{
  "num_hidden_layers": 14,
  "hidden_size": 128,
  "num_attention_heads": 2,
  "num_key_value_heads": 1,
  "head_dim": 64,
  "intermediate_size": 384,
  "vocab_size": 5056,
  "hidden_act": "swiglu",
  "norm": "rmsnorm",
  "norm_place": "pre",
  "norm_eps": 1e-05,
  "positions": "rope",
  "rope_theta": 500000.0,
  "rope_fraction": 1.0,
  "qk_norm": false,
  "attn_scale": 0.125,
  "bias": "qkv",
  "tie_word_embeddings": true,
  "parallel_block": false,
  "init": "normal",
  "init_std_qkv": 0.0577,
  "init_std_o": 0.0717,
  "init_std_up": 0.0826,
  "init_std_down": 0.0826,
  "optimizer": "soap_variant",
  "learning_rate": 0.0106,
  "weight_decay": 0.0,
  "lr_head": 0.00858,
  "warmup_steps": 200,
  "schedule": "wsd",
  "decay_fraction": 1.0,
  "decay_shape": "cos",
  "final_lr_fraction": 0.0,
  "batch_tokens": 65536,
  "max_seq_len": 256,
  "doc_mask": true,
  "train_tokens": 166900000,
  "max_steps": 2547,
  "dataset": "wikipedia_en"
}
Each number is 128 + 24 x the weight over its row's rms, rounded and kept within 0 to 255. Layers, rows and columns count from 0. Numbers have three digits each. The size before them is the row's rms in percent of the matrix's.

# q: layer 8 attention query, 128x128, rms 0.0581, rows 35-48,99-111, columns 64-127
# k: layer 8 attention key, 64x128, rms 0.058, rows 35-47, columns 64-127
q35 108:103115147136155163125105175074132073128148131147127141114091119138131142139091127129128124122137107135151109124121110186128141138114147118131093143134122175123082128119107093115069112116132084
q99 067:170119154167156087100155131137130098159118138133128155089143147157101116162097139116121133167153080159158093079163106091119109146140097110123132174126129148153110133117144127126098180116094099
k35 076:154097108121136136135135110211130173138097145125107122134168128090128120149131158125128119117139110094110133114126133099125128142146106154133179080123142107131182102101118134137143112120105133
q36 107:144155135111162119101146144125166137141126156121126147120115177133141083138119119140145127110136117105159125097149123139127132148129116086187132104154115110119127136159128109078155135127097097
q100 059:175122148145127117072166154181104100138144124099127120124144125161137128120102140104138137123132080133134055103140110101141135139124105125112145152114112142170166153123118162149114129096138109
k36 070:129085106167113150100113115160111148113151089129082093133102130171159102140140125095096101114112116131126141106115144122127103142180132151154161145127147135160147138133108147144161132118116085
q37 134:146146137116129122129140141129135112153138166105155152097123155146155122182078103103154139146164140132134080102145163128165152133099120083138086136122097129114136104119099121124101112106112091
q101 056:133195135125142135153156152138122081102139087131100156129173104107075124148137160138110103134116118146110097108164160131133091162155101151085126092116095160120100168123113104126147114099121147
k37 080:133142110123161163109157077084130099133144135138120129115095116155101158139077114144124084136155101149062128156111124151086090100113123134079118114122105130121127118160143109120120127100111110
q38 096:151139122139137099156160104140128152150152145107139108140107096062155150111128135132155124090098134147121115138168161173137177116143146141101115140109164137118128143114114139155139157086109133
q102 062:094113104090139132106102163103134153148128137114121110130093124102139143112159159125131096118085148162105161133115128169176174140116138156148125112137129114131102124134138123147117128176112179
k38 085:118136111168124102145104122139122159109125158121095121119141119087134101124146097118078161113153114096158081144151104115103140113125118131179106142149174112119165113199090110076146186107100159
q39 098:141114144123099143153125116147129122140134109159119131144105121092117128152099149115090085139131121102090120101072146155178167185162098141146133138194149137105127134126128094128099094107083143
q103 088:099145114150115102134147144121134063113118133139125139116145143158104114149127080171128119166152125139139087105174123143086109171146129154091136126123113150133115137131118144114139096097123100
k39 086:135151115107108101176112150123069132164121129136145136161124103157108097096101168129110122121118165101126110178142116102184159124119116130106087088111115119130139111093124127154118122183120154
q40 115:153141126121144135100139136113163093106128153134084162104131158115089114173131150140136085143126104108121078137102130149103166143147109122166096126140154184083182140126131096111097131087127086
q104 071:147174121093172143108115099147120146117147155132111148118137148140173093146114140147110181129095090081161107114123164123104121110150146126123101124122093122117113114114098086121119124113137123
k40 077:128144072106145100129133125154170138136103130136115122113145143156141146132180097105100102137168103140137096105154120137112172103180094122173145135121100124088101164160156082105102152069120096
q41 106:129108121154168149156111147133191168127144132171164106102143099110123099165143133156164155132128157142095107107137097150105127144152118161155143120159147163143134138118116090098155149110100128
q105 086:122116178114116132109121129161124164104120129117135182104123107088137119137154153121108129144138150127105156082116113100151118136136122168088144142133145123100119165151210099137128150120104141
k41 101:092099129134126153113086144110114125109091131135146079108119157145143166129132128111115096129098120091151140052179121149109144155133138135134135101111106148130104150166137127143157105155192110
q42 119:074141091120127144121120134187088144143110139113111124154157116151179106125141115056130157145136140160142107107155128091116080125111140114084126131107113093135127112146111189136150159138179109
q106 103:133122112145113135131169098138145118164136102100087130135099116142110133119123126081159150131167162126129144147113087109158171112125129108146116150108146162142183141169090156153181144138136121
k42 082:134169087126132098149133127129126091122149131160139141127113159144090087141129074162123113082145088158122109102120133127082139108152119112088153105111108163154121152165182100135115160147097134
q43 103:102117133132145124096130098106114128129161094157172162078165153128167147122152141118091144119096116149140081116102163125116112095120142168123124148190163111132115114121085111121075089149165092
q107 094:132090110118104133122140162130126125135143141124134113122149165113194124111084134089093163095095124180089130152092123161148122117123119109128139142127114107133164140138147109193127157165083181
k43 105:128140170139140097118131131131149155143135142150115104114126105118118163171149133141130111162149185132104092162095112107143142115130067149165110154148121159129102108103098183111121116088148158
q44 090:126120101150088155144128159149152111134102120142131152129149101111140056098109160093089129141123101082120127095146140157186152162141131118110107127129127133101107129138124089152136106116129154
q108 112:135121110077150159119167161149145093063095131099153164139107113152118141147136116084116140123138133114150136092095116121161152148118124124101123094112119130129156125100164135109136109164148127
k44 112:138134155130154153148132148151122105138102102114169157161126097092149145129127157119151169144137152137103110110130132099136087082115104112094143153100116107092129153122131129135149147125149134
q45 101:110111113150173140102126134130184144092099156130110108135124106078152129090089111170129110133141108098124161112176096107090156126120122155137145080109131137151123130100123121150162076083109137
q109 110:113128077099111118130129121130154170147134150167127119115138131188168090114102120140119125136148125105141124150161124127111110145138172086102127129131100154134113151160102119112100140121122142
k45 098:138124100148153099150113136133098125126140130160109146127172153155109136135152113171089129139132130149153122144143100161122137100097177146150120165146163148147138122147128131093148143154124135
q46 107:150143121132118073132170115121149149157147179180110127086157129103129147095159131126095128086135102185149105116123189123124136126161110116169126127088176118120149137142112139100148133083118109
q110 104:102159130107083116164135129133142144134192146142135140178136164158165147132148129133098076169111158117101121152134150130133121168110162159126118118166107127108141116117165122078139116133135084
k46 102:126152112097146143124123114128121150165132115099135147175146103157168098122115133105092111153054100113108151101107155146163150122100176145092109118161129134111099145137144146151119097121129078
q47 113:159111185120103108148082132125150141104161102150127138110155124141139120139137153143131128121082147140123139136063130167135127127149145082110083138139131116132109140130127111105129146110129115
q111 112:101094123154123140121124123117177142135140143135150110126077108139162110158105121170152143093121162133145109117109126129130111116128117136106116147169120106098129119150126134126104135130142109
k47 116:141172130126162177101126151107165139142136107126109094131104153127083126125097110182143152153171122094108091137140091141144166119096154093125131117111094162051128160098148094124142119114098143
q48 098:122138126117167152072136120107084153180141120146125117118099173103135149110145194119120092110106114145131139165130120129106131120150095186131105137137123122121156128167108121137104127145156077